config.yaml
n_layer: 21
d_model: 128
n_head: 4
n_kv_head: 4
head_dim: 32
d_mlp: 512
vocab_size: 8192
activation: "tanh_gelu"
norm: "layernorm"
norm_place: "pre"
norm_eps: 1e-05
positions: "learned"
qk_norm: false
attn_scale: 0.177
bias: "all"
tie_embeddings: false
parallel_block: false
init: "normal"
init_std_qkv: 0.0549
init_std_o: 0.0681
init_std_up: 0.0785
init_std_down: 0.0785
optimizer: "soap_variant"
lr: 0.0082
weight_decay: 0.0
lr_head: 0.00912
grad_clip: 0.5
warmup_steps: 200
schedule: "wsd"
decay_fraction: 1.0
decay_shape: "linear"
final_lr_fraction: 0.0
batch_tokens: 65536
seq_len: 256
doc_mask: true
train_tokens: 278500000
steps: 4250
dataset: "wikipedia_en"
Each number is 200 + 30 x the weight over its row's rms, rounded and kept within 0 to 999. Layers, rows and columns count from 0. The size before them is the row's rms in percent of the matrix's.

# up: layer 18 MLP up, 512x128, rms 0.0786, rows 344-370, columns 0-127
# down: layer 18 MLP down (transposed), 512x128, rms 0.0787, rows 344-370, columns 0-127
up344,103,185,200,162,189,232,227,229,188,127,216,240,209,158,208,178,170,213,178,176,156,190,173,180,198,247,210,145,192,191,191,183,183,215,194,181,206,214,199,198,210,198,207,224,228,215,119,221,179,239,209,197,222,206,209,180,223,227,171,203,230,180,111,230,188,207,210,192,204,187,219,118,178,158,187,185,194,154,247,217,216,201,237,188,239,197,122,215,182,221,169,197,171,215,194,214,211,220,223,198,136,217,241,201,207,238,160,214,213,200,232,169,220,222,222,201,142,230,198,249,156,192,206,178,123,217,271,148,183
down344,111,216,187,108,217,186,204,234,216,218,262,183,227,268,202,225,211,241,222,218,213,199,225,174,159,207,230,195,180,211,188,221,198,195,241,196,238,233,218,203,217,202,229,220,153,148,231,260,219,230,281,195,158,161,150,214,231,229,187,197,190,151,193,205,211,205,220,182,215,186,220,153,142,193,184,252,191,164,188,169,224,227,171,152,238,218,181,217,246,208,227,154,197,154,217,194,201,168,178,216,164,232,186,238,210,216,175,261,252,210,160,189,214,241,196,166,193,212,255,196,203,205,239,182,208,226,199,169,189
up345,098,233,224,213,207,229,218,251,214,151,277,227,223,212,232,150,226,234,210,195,185,229,246,252,191,235,145,252,174,198,167,198,221,169,178,183,242,234,178,216,219,160,219,207,193,182,207,234,228,212,248,150,236,181,238,250,160,250,175,248,150,201,148,223,160,175,225,155,188,147,180,247,259,189,193,248,204,162,188,247,184,203,219,234,186,177,212,209,203,183,139,232,224,204,206,222,199,183,199,164,177,205,258,203,186,223,168,188,192,202,221,194,191,188,192,170,202,191,167,207,177,169,170,211,164,185,157,179,195
down345,101,221,155,149,207,198,179,155,173,235,189,187,176,207,227,204,195,224,252,187,167,191,171,226,222,193,252,175,215,193,218,192,186,234,248,198,176,201,183,227,174,216,207,214,191,267,194,204,198,202,147,210,185,177,200,167,224,138,222,188,186,194,228,269,260,216,224,198,217,262,224,190,149,174,213,220,216,240,180,190,228,234,171,156,226,177,205,222,275,150,218,221,145,233,173,217,186,206,173,230,189,195,180,162,152,204,201,180,266,212,162,212,208,270,159,232,208,232,211,151,233,221,187,230,159,216,172,223,165
up346,094,191,191,232,215,231,239,183,219,198,202,181,191,176,230,187,209,177,186,194,171,192,182,175,189,229,235,198,216,194,226,243,179,213,172,203,193,258,188,187,200,149,224,195,184,196,276,182,217,196,223,256,258,209,200,236,165,147,143,246,204,188,181,213,221,136,167,226,238,159,242,233,223,199,197,215,184,201,213,218,174,247,198,200,231,215,276,220,213,178,174,180,169,242,217,165,250,194,200,194,217,237,200,219,201,215,198,192,175,189,232,123,253,233,226,224,190,174,214,165,204,131,208,255,217,208,204,178,107
down346,100,181,211,195,247,198,162,177,144,175,211,245,207,192,168,234,174,162,192,212,182,142,227,213,177,157,183,206,184,188,171,174,134,186,139,225,173,243,150,207,162,160,182,249,209,224,188,152,183,164,196,210,211,217,204,193,168,216,265,228,177,227,203,235,212,215,162,116,223,184,202,154,213,234,259,187,185,210,154,164,217,209,154,183,192,168,185,152,171,211,180,221,185,216,210,140,227,216,211,189,204,212,238,163,206,211,239,230,185,137,164,188,164,212,219,211,222,210,200,178,235,205,204,156,212,228,220,255,232
up347,096,173,173,251,211,182,187,260,209,245,144,180,221,209,213,181,273,173,188,232,198,223,227,171,208,202,190,242,190,169,197,221,212,201,185,206,218,223,205,173,138,176,201,192,228,183,245,173,222,243,170,167,202,229,260,161,188,167,204,175,195,195,184,156,229,223,222,255,190,162,188,221,219,265,213,186,229,219,173,211,181,196,176,196,140,182,174,159,157,207,192,200,255,226,199,230,142,257,183,262,248,210,174,168,238,215,187,195,177,212,216,198,195,168,246,193,215,217,183,231,201,255,185,196,243,212,249,243,145
down347,099,220,195,171,186,166,182,188,219,220,206,191,232,250,250,169,234,153,239,186,236,217,176,185,134,206,245,231,186,202,195,221,172,246,248,197,151,221,192,237,208,242,184,193,265,157,167,174,154,219,188,192,200,171,218,265,200,205,173,194,268,199,205,229,206,212,194,283,230,239,257,203,156,210,184,242,182,180,169,205,160,178,188,200,186,165,194,210,174,157,159,207,185,180,225,168,228,198,223,190,188,180,205,197,236,185,261,178,167,201,183,161,259,244,216,173,246,159,183,164,216,202,188,202,186,200,171,181,153
up348,103,211,188,244,172,252,209,249,271,190,203,160,215,175,192,193,207,165,241,196,158,196,139,142,189,205,193,179,207,147,279,173,173,169,195,151,281,204,244,183,196,177,175,150,222,204,204,198,159,228,175,157,174,136,207,210,148,191,198,207,218,208,187,211,220,147,215,176,187,198,190,143,142,179,195,193,200,210,208,153,182,229,149,163,202,245,194,246,224,195,232,173,186,210,176,170,200,220,215,217,253,179,175,182,151,218,224,182,192,221,238,241,162,197,201,209,188,213,205,217,214,237,174,188,226,232,186,222,194
down348,098,175,251,142,192,134,191,207,166,206,150,168,211,161,223,224,214,181,182,226,197,222,154,253,191,221,187,237,202,190,187,176,204,153,185,213,201,192,186,164,197,234,207,207,241,196,192,211,231,212,213,167,232,166,198,195,144,180,156,190,183,217,207,167,175,227,225,200,227,211,178,175,189,218,196,197,260,192,213,240,286,159,145,228,219,154,199,177,184,230,151,218,198,185,253,235,194,143,266,253,182,238,209,212,200,228,207,187,218,192,215,179,200,138,222,162,237,212,157,211,234,149,151,203,213,174,166,239,208
up349,094,229,205,179,204,197,193,238,205,169,189,206,232,188,233,249,162,240,254,188,247,206,173,214,132,231,194,187,210,166,233,210,223,168,195,247,194,198,181,172,186,166,181,147,240,158,233,187,216,248,194,231,165,253,214,183,234,204,216,160,224,194,187,106,216,185,241,207,218,214,162,164,165,111,189,169,240,207,174,251,259,227,187,216,227,235,188,163,210,218,188,237,194,167,190,179,175,212,161,220,183,191,220,245,189,212,189,214,180,156,181,180,252,175,192,154,199,222,190,218,237,208,238,191,174,175,234,219,220
down349,101,157,195,210,180,242,236,164,195,162,213,186,205,214,203,164,215,203,223,178,251,241,186,221,152,210,157,187,190,259,234,166,204,252,246,194,234,168,187,167,229,237,188,186,213,153,198,160,230,221,217,210,231,225,208,190,214,245,222,206,185,200,214,260,188,147,191,132,239,225,234,225,147,158,233,186,232,208,194,179,184,197,157,190,136,241,173,218,273,211,203,241,214,168,188,171,218,184,207,203,153,219,206,156,235,217,212,239,189,224,183,226,222,225,162,216,238,227,244,147,169,165,194,200,192,210,263,207,190
up350,102,148,214,230,195,202,244,218,168,196,185,239,221,218,244,128,228,213,224,202,180,219,180,208,208,243,179,232,222,208,243,148,187,219,213,156,147,168,243,199,222,205,234,247,231,232,182,185,199,238,218,208,182,194,182,221,195,241,162,233,142,232,216,228,232,234,222,188,192,150,181,241,204,163,206,205,160,207,198,173,228,201,238,218,171,220,167,147,178,180,205,204,217,222,201,180,153,187,222,207,222,188,227,239,134,221,181,202,236,222,278,169,224,252,198,252,168,229,194,204,209,186,231,201,136,181,155,151,169
down350,097,219,215,202,180,206,170,175,227,204,292,163,241,191,221,240,198,154,193,230,188,245,217,213,164,157,206,214,254,178,180,228,226,201,178,240,230,245,214,228,185,211,145,183,185,229,213,223,201,133,197,240,207,199,187,182,192,251,235,185,222,217,196,183,184,181,217,162,225,244,258,200,235,178,175,207,165,167,183,229,146,241,213,211,195,178,235,220,226,159,195,164,156,180,216,233,205,236,194,198,197,205,218,177,217,173,260,184,202,113,178,210,173,158,217,199,200,246,216,173,203,160,134,182,194,242,169,168,225
up351,101,153,138,245,137,232,223,208,191,232,194,257,206,181,183,210,187,188,221,246,200,228,220,205,204,234,186,204,216,228,131,231,223,224,162,196,255,175,207,220,179,181,216,143,202,188,187,188,226,240,216,193,208,191,156,234,193,192,167,248,202,252,225,216,128,125,226,227,205,248,148,223,218,205,220,212,192,201,178,216,255,192,146,215,172,205,188,166,185,189,194,215,174,167,213,205,156,223,244,210,165,229,208,200,218,209,177,191,213,209,211,178,243,257,198,191,234,236,198,148,224,168,267,243,212,190,244,217,201
down351,106,247,182,185,172,224,209,218,212,197,220,190,231,240,181,264,215,169,250,181,183,233,150,213,204,168,213,174,165,194,168,199,240,189,179,163,180,226,185,163,226,163,231,205,230,234,233,162,181,257,225,213,192,273,182,202,191,216,191,161,171,200,200,153,186,163,184,174,186,194,199,248,194,209,200,166,207,255,250,271,169,176,213,226,215,193,232,252,184,169,236,190,216,188,168,214,166,122,201,165,196,158,233,202,171,215,200,194,207,191,185,179,225,216,171,216,253,154,218,186,126,229,211,260,226,180,208,166,233
up352,095,229,179,228,179,245,224,231,226,178,191,219,145,199,222,212,193,207,186,226,145,220,148,223,191,150,141,230,193,225,213,211,204,216,189,176,212,193,242,166,216,194,215,166,236,206,180,180,183,222,206,203,226,197,143,209,182,196,233,215,181,204,230,227,150,265,201,184,152,149,198,191,164,238,191,263,249,199,200,194,224,168,197,220,200,222,167,209,191,153,230,188,188,165,212,218,151,192,171,129,152,152,256,229,188,215,232,238,206,165,216,214,139,231,234,218,263,198,191,241,264,176,208,211,257,197,204,178,201
down352,095,180,157,220,198,192,205,235,189,216,164,190,159,180,167,204,222,234,213,220,269,205,268,203,169,233,225,179,192,196,211,209,198,191,223,137,204,218,214,217,197,182,122,231,196,157,174,156,218,205,209,225,216,183,230,214,207,153,209,195,196,206,240,185,158,194,237,241,234,260,211,180,172,243,201,208,174,159,168,213,151,238,206,176,164,148,216,207,189,236,235,227,258,223,241,224,164,234,219,187,195,193,181,204,165,207,167,193,194,210,124,202,285,168,220,204,201,230,250,202,181,209,202,176,168,248,200,179,262
up353,103,206,131,153,174,288,206,228,204,232,233,194,164,182,224,232,225,184,123,233,190,176,254,176,116,203,241,166,207,200,167,208,178,196,169,212,207,197,161,201,202,254,215,217,182,163,219,171,210,225,179,203,179,222,191,221,218,183,211,236,180,233,230,210,201,208,192,245,219,229,199,181,230,217,200,216,219,233,216,146,217,209,187,190,208,214,183,139,234,190,207,164,236,206,201,181,223,222,182,202,265,247,190,254,249,159,190,208,217,246,173,128,185,245,184,223,232,210,239,170,200,180,220,194,191,178,194,172,151
down353,111,166,216,203,253,174,193,217,182,196,176,179,169,186,239,175,158,195,228,202,167,207,165,181,232,189,193,188,164,260,217,211,223,252,189,278,211,194,217,231,226,199,175,213,145,187,182,180,211,221,160,181,141,170,210,198,233,227,244,225,168,231,262,227,183,211,190,184,200,204,222,170,216,248,201,186,192,241,240,215,170,173,245,201,252,215,213,251,223,243,187,263,186,205,184,263,204,196,192,203,199,189,198,255,128,212,218,220,155,201,226,151,201,167,242,178,192,216,255,201,228,220,143,196,237,175,202,192,147
up354,099,176,182,214,203,158,176,211,234,219,195,248,236,213,231,193,176,159,168,225,255,207,256,170,233,232,183,245,148,233,218,218,180,211,209,167,232,191,215,206,205,161,163,183,210,142,224,165,217,234,275,198,195,181,202,171,166,210,234,222,209,164,207,183,261,220,195,193,151,223,163,199,213,149,178,191,221,191,202,240,188,230,160,173,178,246,196,189,145,215,208,213,205,231,177,196,233,217,181,241,219,224,175,233,252,218,220,194,153,197,249,189,190,191,168,240,173,191,172,173,95,221,179,198,165,242,208,225,170
down354,105,195,171,169,148,265,255,255,180,221,216,143,200,196,136,186,182,188,187,217,244,226,173,182,131,154,182,149,160,174,216,213,174,140,209,174,180,236,231,200,222,229,193,256,248,196,187,146,198,248,163,224,222,235,223,229,201,192,182,154,225,167,187,191,160,205,217,209,196,238,243,205,169,214,187,180,223,204,237,137,203,275,182,176,217,195,192,231,224,209,208,223,152,180,192,213,180,176,207,183,209,206,214,204,193,209,217,158,212,255,224,237,227,212,219,194,142,187,170,193,183,231,224,203,239,181,173,216,231
up355,092,167,186,217,159,227,196,153,227,171,166,187,180,242,142,191,230,195,203,233,204,197,164,188,225,184,151,218,182,187,234,216,188,233,202,231,277,192,254,180,186,209,207,152,187,186,224,124,178,193,160,266,247,175,187,157,253,165,151,172,216,208,205,178,222,183,210,228,231,191,193,245,231,215,272,229,215,157,249,243,243,228,145,189,155,160,212,191,184,219,180,227,222,209,177,197,234,215,242,219,193,251,222,185,183,200,187,188,223,170,176,236,184,168,247,203,190,195,183,180,182,176,214,224,189,179,199,167,244
down355,091,214,213,222,234,177,263,224,220,230,252,227,189,197,217,224,187,256,186,202,210,228,209,205,212,170,191,185,257,148,190,186,222,185,196,193,207,258,164,226,247,189,202,170,189,219,199,179,150,174,249,185,150,199,187,240,199,225,193,241,212,248,263,187,207,193,197,191,194,164,242,185,223,190,207,183,248,236,158,218,176,228,289,224,203,210,191,163,256,174,199,235,159,227,225,184,209,200,175,207,267,150,189,175,212,256,179,217,169,169,196,207,162,195,189,215,238,181,184,244,214,284,214,223,221,191,176,191,234
up356,098,176,239,206,162,234,149,190,169,149,227,177,147,201,185,232,181,184,205,148,178,163,216,147,219,160,249,210,172,223,185,187,156,257,170,221,221,210,209,176,203,170,172,202,189,171,225,217,217,222,261,234,163,193,226,157,200,228,214,208,199,244,239,194,143,235,230,245,219,242,199,159,141,196,212,217,215,235,196,188,175,204,216,241,189,152,234,224,209,197,186,245,221,262,277,246,203,186,210,205,197,212,166,206,194,261,206,241,194,196,162,258,207,193,230,165,191,198,210,211,186,228,180,186,203,142,167,205,220
down356,104,175,218,169,187,172,248,163,176,271,270,213,211,178,196,164,160,163,222,227,232,215,183,206,193,203,169,173,160,156,200,265,148,176,163,191,200,161,198,204,219,197,189,208,189,235,209,189,232,187,201,205,237,155,205,220,212,241,192,160,184,233,201,208,203,201,204,188,239,187,172,180,203,263,208,206,219,190,221,215,176,222,210,220,215,153,196,232,176,191,176,161,247,162,202,116,206,220,147,143,258,266,175,205,213,182,197,229,200,172,232,225,185,208,202,266,139,217,191,183,187,204,245,252,231,241,215,214,201
up357,099,192,202,169,205,207,216,250,218,183,240,195,218,154,206,211,164,193,227,194,256,191,226,168,224,226,227,185,185,138,201,160,185,179,184,210,222,193,203,177,219,214,229,177,216,202,185,176,172,195,204,244,243,170,204,161,189,154,189,205,180,209,166,208,147,286,213,206,180,169,213,170,217,177,250,182,175,234,243,212,231,181,154,203,208,218,152,155,203,209,185,177,196,132,222,181,267,251,240,247,112,187,235,166,163,174,191,174,179,204,145,192,186,200,258,186,220,156,222,189,205,223,198,206,191,216,273,192,210
down357,091,163,196,205,182,135,249,202,216,183,199,159,171,220,245,193,202,186,203,224,223,148,204,203,190,208,231,168,165,221,106,191,222,145,203,163,153,193,218,236,201,231,224,214,218,143,209,227,178,166,171,176,173,165,170,212,161,230,233,222,197,167,186,198,216,172,213,205,179,216,184,182,192,194,142,193,196,221,208,266,198,281,235,204,235,215,199,168,184,207,269,157,190,156,231,197,206,226,268,189,157,231,210,214,214,216,191,180,213,208,184,188,222,162,189,179,169,208,171,141,220,162,243,233,147,193,236,199,210
up358,100,177,186,221,166,185,224,200,139,167,181,251,210,228,164,180,180,261,183,219,197,204,224,197,144,189,213,160,195,164,193,131,180,210,173,224,202,211,219,176,210,181,236,203,191,234,169,171,175,202,183,210,195,190,194,181,179,211,207,222,205,163,227,256,194,150,201,235,222,129,243,235,272,175,225,217,244,170,185,206,115,168,203,188,224,242,201,210,146,167,268,184,242,188,201,236,195,137,182,231,206,209,227,234,194,264,182,200,169,200,202,185,230,191,218,185,195,199,211,201,247,154,158,249,224,227,195,216,216
down358,103,234,223,219,212,231,149,232,210,231,172,129,185,251,171,208,205,179,224,185,172,197,174,191,232,179,244,210,203,186,250,225,196,182,177,148,178,176,191,213,176,251,229,194,180,213,246,233,203,192,179,198,186,194,219,195,212,195,177,170,174,176,173,143,240,193,188,212,217,236,208,221,144,247,219,224,153,230,180,196,259,219,212,247,218,218,163,251,170,217,172,201,210,192,208,225,210,212,224,160,184,174,238,140,224,184,166,218,178,226,154,160,241,232,170,247,220,223,233,170,195,218,271,212,275,184,207,207,137
up359,095,165,228,142,197,184,163,159,190,173,208,227,187,142,225,227,241,277,244,153,170,214,281,264,123,177,188,218,258,197,190,226,184,196,156,211,239,238,218,186,199,160,230,190,214,246,203,194,166,184,188,204,224,181,159,176,180,204,223,203,203,177,167,199,219,190,234,158,211,189,218,235,240,205,219,225,232,233,255,147,182,218,157,188,208,220,177,199,250,150,207,153,236,210,223,160,226,165,198,208,210,158,245,229,172,190,199,190,174,176,194,243,222,201,219,198,198,180,177,165,228,225,210,225,190,196,210,190,169
down359,092,194,166,290,127,184,162,166,243,229,236,216,206,149,219,212,199,179,209,202,181,222,217,187,199,188,136,168,230,208,218,181,163,191,230,246,197,202,171,198,189,198,213,167,172,238,242,230,220,113,229,193,211,182,206,173,205,230,161,221,234,237,261,227,195,183,193,255,210,178,216,215,185,205,189,188,154,145,193,224,195,186,224,228,187,250,162,209,220,190,196,148,231,265,196,247,225,202,232,196,228,226,217,213,255,169,184,244,212,221,222,169,162,200,193,195,152,193,215,232,160,188,197,171,204,168,224,167,178
up360,103,225,247,173,156,230,193,231,140,202,198,221,172,225,210,215,194,179,232,200,194,168,158,166,226,176,237,213,185,154,167,158,208,208,160,180,237,178,205,193,219,173,193,236,159,206,212,262,159,194,241,201,197,179,169,162,189,227,204,188,198,237,211,188,150,217,214,174,243,174,165,189,172,115,248,233,211,213,183,187,192,207,182,222,197,212,212,238,200,225,228,131,226,211,272,189,257,225,194,275,184,227,198,238,243,138,245,165,190,206,225,219,201,237,206,163,184,172,180,182,186,223,212,227,150,200,168,198,231
down360,099,185,269,207,193,166,171,251,169,176,185,210,190,176,219,199,207,220,224,251,225,155,201,165,204,222,249,175,167,177,194,160,141,185,153,186,205,181,232,199,203,182,182,186,178,220,208,206,197,223,193,241,209,136,169,258,160,155,219,239,169,176,194,160,137,231,252,211,173,170,228,168,194,238,190,225,207,151,216,167,224,207,200,160,177,235,212,188,213,170,181,231,200,206,246,182,143,258,240,204,148,170,181,159,218,247,219,188,182,179,198,143,180,181,215,254,196,166,176,177,214,244,201,232,216,173,194,227,237
up361,098,196,204,224,247,197,202,188,263,174,244,210,186,210,255,145,197,234,178,215,219,248,181,207,204,183,201,250,185,209,185,175,207,156,214,179,223,205,210,167,226,184,219,179,220,230,226,189,151,167,170,239,185,233,216,224,170,238,215,171,247,160,247,241,212,202,200,217,238,207,214,219,226,196,191,246,182,225,240,197,188,201,238,253,208,201,158,247,209,228,234,178,159,189,211,212,233,179,175,152,272,208,188,198,178,200,184,272,214,231,219,185,278,285,197,182,266,205,194,208,140,186,214,232,182,189,187,173,181
down361,091,202,230,196,229,178,200,182,193,176,152,195,196,202,191,191,189,192,241,217,214,154,172,221,205,234,241,210,181,177,169,225,205,262,226,208,198,191,191,193,190,181,168,224,183,163,198,193,205,198,250,157,161,202,208,187,170,169,165,194,188,208,198,239,186,223,197,189,209,186,153,150,213,193,188,187,235,155,185,226,224,221,166,146,83,220,207,172,184,160,169,220,235,198,226,183,220,258,250,208,180,215,241,196,256,195,236,156,182,211,180,226,180,192,196,220,214,169,245,207,236,268,217,170,147,222,237,246,109
up362,100,182,206,199,189,207,146,184,203,262,195,184,245,221,190,197,164,180,199,253,170,152,208,180,209,195,230,254,173,167,195,150,176,203,210,191,219,265,138,163,263,157,224,173,187,160,237,176,191,203,178,206,210,231,228,259,194,188,209,242,210,196,202,163,195,225,232,194,210,202,183,224,136,253,210,184,153,241,163,240,230,190,166,204,241,171,214,228,200,187,195,212,217,206,218,155,203,220,169,198,196,189,146,124,165,174,166,207,167,184,196,160,279,178,201,173,203,238,180,199,240,239,206,213,198,187,195,147,181
down362,098,234,177,188,205,170,185,225,261,178,204,178,284,200,265,178,202,142,194,221,208,252,153,186,145,203,159,186,184,192,151,216,247,164,186,235,181,168,257,206,216,201,212,238,199,261,166,211,217,211,189,231,253,282,190,186,215,188,191,197,181,169,220,142,199,189,174,202,199,210,187,186,196,215,210,178,190,164,240,149,198,239,233,228,269,178,152,202,164,246,184,206,185,194,151,171,183,199,207,174,253,220,233,238,166,223,215,204,186,216,181,196,189,190,223,239,205,165,189,168,247,181,180,230,185,198,177,187,194
up363,095,190,186,212,189,187,175,185,155,192,190,204,145,247,178,182,239,234,157,255,173,222,233,232,184,165,163,226,218,184,200,183,208,172,170,212,206,223,150,163,222,212,191,194,174,240,220,212,214,190,234,189,223,190,238,234,150,192,213,160,171,250,194,201,176,205,194,209,244,249,279,146,225,222,159,239,182,173,197,198,211,160,179,201,232,150,220,279,195,169,151,189,221,151,232,167,209,198,189,238,220,143,235,182,192,196,190,182,196,216,165,247,190,158,216,149,202,221,233,197,213,200,157,230,264,237,194,219,171
down363,098,194,191,234,193,198,213,179,224,200,192,190,189,175,195,240,230,168,223,185,198,226,188,132,180,230,199,242,243,220,215,190,248,209,240,220,175,188,205,248,216,227,251,163,159,224,164,214,208,168,217,186,212,171,169,212,202,187,186,223,197,207,159,136,175,220,229,188,222,210,110,212,238,251,191,230,156,211,208,186,229,194,130,193,196,175,215,243,275,212,212,206,225,210,195,228,272,217,228,162,174,224,219,173,173,204,211,234,229,189,229,230,195,158,214,206,213,243,204,239,222,287,198,177,134,186,180,183,240
up364,105,204,233,155,206,195,171,222,142,200,181,184,186,172,226,130,212,212,123,173,204,213,235,227,236,203,165,153,193,197,240,204,257,209,169,257,175,153,212,191,216,199,187,145,231,183,199,214,222,170,198,215,217,188,201,205,201,202,184,217,191,177,167,229,210,223,164,256,152,216,152,245,204,225,214,237,221,197,234,191,151,198,217,167,243,214,185,234,226,222,196,162,158,254,182,125,166,182,154,206,194,239,214,201,187,160,204,222,156,207,191,205,183,209,259,161,157,255,259,179,172,149,212,198,186,191,208,202,203
down364,099,196,222,213,153,204,188,176,223,213,175,192,216,147,182,242,171,189,154,234,212,212,199,199,237,148,187,225,162,201,194,266,165,159,194,201,184,184,238,239,199,225,229,185,222,215,137,194,230,173,167,183,260,156,208,209,191,202,189,201,189,186,198,292,211,175,247,156,212,188,209,166,207,166,180,188,203,137,178,254,214,186,205,246,158,254,204,192,189,186,191,194,215,188,216,196,193,175,220,242,236,167,164,204,177,188,188,191,189,114,255,223,197,147,187,235,235,240,175,187,207,180,159,181,130,212,197,208,240
up365,113,190,198,218,171,185,220,224,227,207,202,176,194,225,209,161,161,199,158,163,253,253,216,263,232,181,188,197,204,213,207,178,231,153,238,201,191,227,173,186,211,170,195,185,183,199,142,208,176,227,207,185,236,177,222,221,152,199,227,200,207,182,216,206,172,136,175,155,190,197,193,206,200,151,224,211,193,206,219,215,147,231,181,208,240,117,234,197,173,198,248,196,229,228,140,231,170,194,206,202,224,224,226,188,241,207,129,177,204,197,136,211,244,237,225,224,272,183,255,174,173,145,190,212,192,187,234,268,200
down365,114,180,189,221,228,167,241,115,230,204,168,147,205,151,237,165,212,204,162,137,229,156,150,245,199,207,251,152,212,173,188,188,193,141,174,224,167,183,167,236,235,201,140,167,237,154,180,204,181,199,181,191,186,229,184,227,207,149,236,198,237,241,158,176,195,167,239,209,182,240,194,211,205,254,139,197,192,159,168,217,250,225,245,192,188,223,186,167,182,193,197,221,200,235,250,172,247,197,192,174,196,167,240,197,229,227,201,233,191,211,165,239,208,181,178,214,217,182,238,198,206,205,176,187,215,166,204,214,209
up366,098,204,186,223,228,248,163,195,142,243,190,192,175,163,219,186,209,217,181,184,203,211,222,191,253,206,228,186,236,178,175,188,185,178,197,220,203,199,216,203,239,190,209,201,168,207,232,172,215,146,154,215,192,174,224,258,195,189,227,210,236,221,186,188,177,216,198,268,235,223,186,233,208,226,246,192,139,232,261,148,181,150,202,233,201,196,244,230,188,171,209,196,236,237,243,208,233,198,207,139,222,204,182,129,175,228,154,244,208,186,189,211,169,219,218,145,293,209,222,142,163,155,186,183,201,158,209,190,205
down366,091,176,198,229,161,222,257,233,199,200,210,206,220,239,177,127,170,188,232,201,238,193,207,261,135,174,201,212,254,207,200,236,193,233,180,181,206,185,195,192,238,191,207,179,226,158,161,155,184,188,184,181,198,240,171,171,196,221,191,223,174,151,193,180,191,164,208,187,189,195,168,228,176,92,181,190,255,213,256,186,207,185,246,187,191,151,194,138,211,231,201,242,190,251,166,194,173,202,171,226,177,199,192,230,220,191,210,178,135,204,162,123,234,169,195,204,162,184,210,188,210,243,224,207,221,183,229,215,215
up367,098,174,213,259,236,159,171,162,209,227,189,202,236,151,205,179,198,204,185,238,226,195,195,178,144,203,165,229,189,233,210,218,255,208,189,172,173,236,213,210,245,236,177,230,172,170,209,190,195,196,176,217,198,154,258,238,174,168,167,180,199,225,164,209,244,212,223,196,203,211,186,155,157,190,222,160,213,194,240,126,225,250,196,202,214,201,218,169,191,233,161,157,215,228,242,190,152,218,262,239,190,193,212,224,154,227,223,201,168,144,250,207,145,190,142,189,216,226,200,191,165,141,204,172,196,239,238,161,195
down367,095,209,251,207,202,184,208,183,205,205,197,182,196,224,226,217,181,157,224,193,214,190,229,158,162,216,214,172,266,202,180,182,188,208,203,171,224,201,179,247,181,167,220,212,202,200,172,220,227,165,192,213,190,206,154,216,222,159,274,185,245,220,205,216,200,175,173,166,203,152,211,197,214,221,166,194,239,180,192,171,209,180,212,159,241,184,234,171,194,257,203,229,178,110,175,213,200,246,210,107,230,135,158,230,218,166,235,153,202,190,189,201,196,124,174,204,250,205,210,226,194,220,248,239,155,251,197,210,163
up368,093,161,225,157,146,227,214,191,233,195,244,202,170,191,206,209,215,213,218,154,214,224,206,176,211,206,196,213,175,227,174,153,189,194,160,165,207,269,187,164,177,250,237,217,233,224,242,178,198,186,193,198,198,168,176,141,148,212,227,242,184,218,215,242,134,225,156,248,187,204,190,213,214,178,161,214,195,177,238,245,199,159,184,199,208,166,251,198,237,188,192,173,143,166,249,237,202,221,210,167,136,216,241,209,200,239,173,186,195,210,202,183,224,165,167,256,233,220,165,172,175,196,208,172,202,126,150,171,222
down368,095,192,165,194,272,185,136,199,262,191,113,181,223,208,239,179,224,189,177,206,249,214,226,200,210,177,224,199,215,230,219,200,176,193,181,163,223,184,178,162,158,213,244,202,199,166,213,190,180,127,205,158,205,235,216,142,198,210,166,252,168,187,149,249,237,179,182,197,230,215,225,178,181,166,174,204,225,240,156,172,184,175,268,198,177,182,178,200,192,184,199,204,211,174,190,243,209,166,249,221,199,243,159,182,176,150,232,192,176,224,172,248,232,234,205,168,188,235,184,196,157,203,187,252,188,217,190,173,225
up369,102,185,285,162,146,205,227,205,211,182,251,162,224,207,175,188,223,195,247,207,246,206,187,208,198,194,183,200,223,217,176,181,190,238,197,195,173,195,215,146,200,188,228,179,131,186,146,235,191,221,224,170,207,148,221,216,191,163,264,226,186,178,183,192,258,207,212,193,192,133,225,207,250,162,202,174,223,177,173,154,216,148,167,179,186,158,259,210,223,204,249,218,207,152,186,200,207,197,234,206,228,172,193,234,193,213,194,238,198,168,255,220,198,211,201,166,179,165,188,242,228,159,237,194,163,199,286,204,186
down369,101,205,219,224,194,186,169,169,197,183,166,222,176,168,201,147,179,229,214,178,220,192,170,201,206,202,142,214,246,191,222,263,185,154,228,209,173,212,234,185,206,198,206,175,188,126,129,175,184,186,218,240,196,185,215,190,179,213,179,231,237,206,148,215,259,214,156,219,231,171,138,211,170,162,216,191,219,175,225,184,185,219,254,205,174,169,101,236,193,172,115,185,199,205,186,230,202,227,211,218,200,152,202,197,156,183,185,209,162,212,176,224,215,233,182,136,208,168,229,237,203,176,207,187,190,197,195,268,204
up370,092,195,240,248,221,174,244,198,206,168,233,216,204,163,215,148,192,166,192,203,197,177,191,182,153,233,217,155,211,195,168,229,204,225,216,235,222,182,274,181,219,240,212,186,204,181,189,220,192,224,189,178,144,215,153,230,148,151,215,216,186,239,191,204,192,149,190,208,171,209,178,276,264,217,229,163,206,252,203,168,187,223,120,212,202,138,217,144,209,198,199,191,193,194,240,155,210,218,189,189,223,174,208,243,157,184,198,268,215,196,232,218,192,183,189,167,176,144,149,208,191,173,223,207,225,228,202,202,256
down370,099,205,219,166,194,195,179,215,169,199,146,231,262,252,180,229,214,189,215,212,229,207,134,204,197,214,189,182,171,152,206,234,198,203,204,193,198,234,154,199,167,200,165,197,193,270,204,151,184,210,174,186,194,255,269,206,229,236,256,168,119,250,195,153,206,289,200,230,189,199,188,194,172,211,171,174,185,228,171,184,230,233,153,235,178,186,202,181,168,190,189,184,151,206,214,239,167,154,254,205,229,234,213,170,220,202,212,236,174,210,157,255,206,224,193,172,199,191,171,205,163,184,177,204,216,196,164,185,227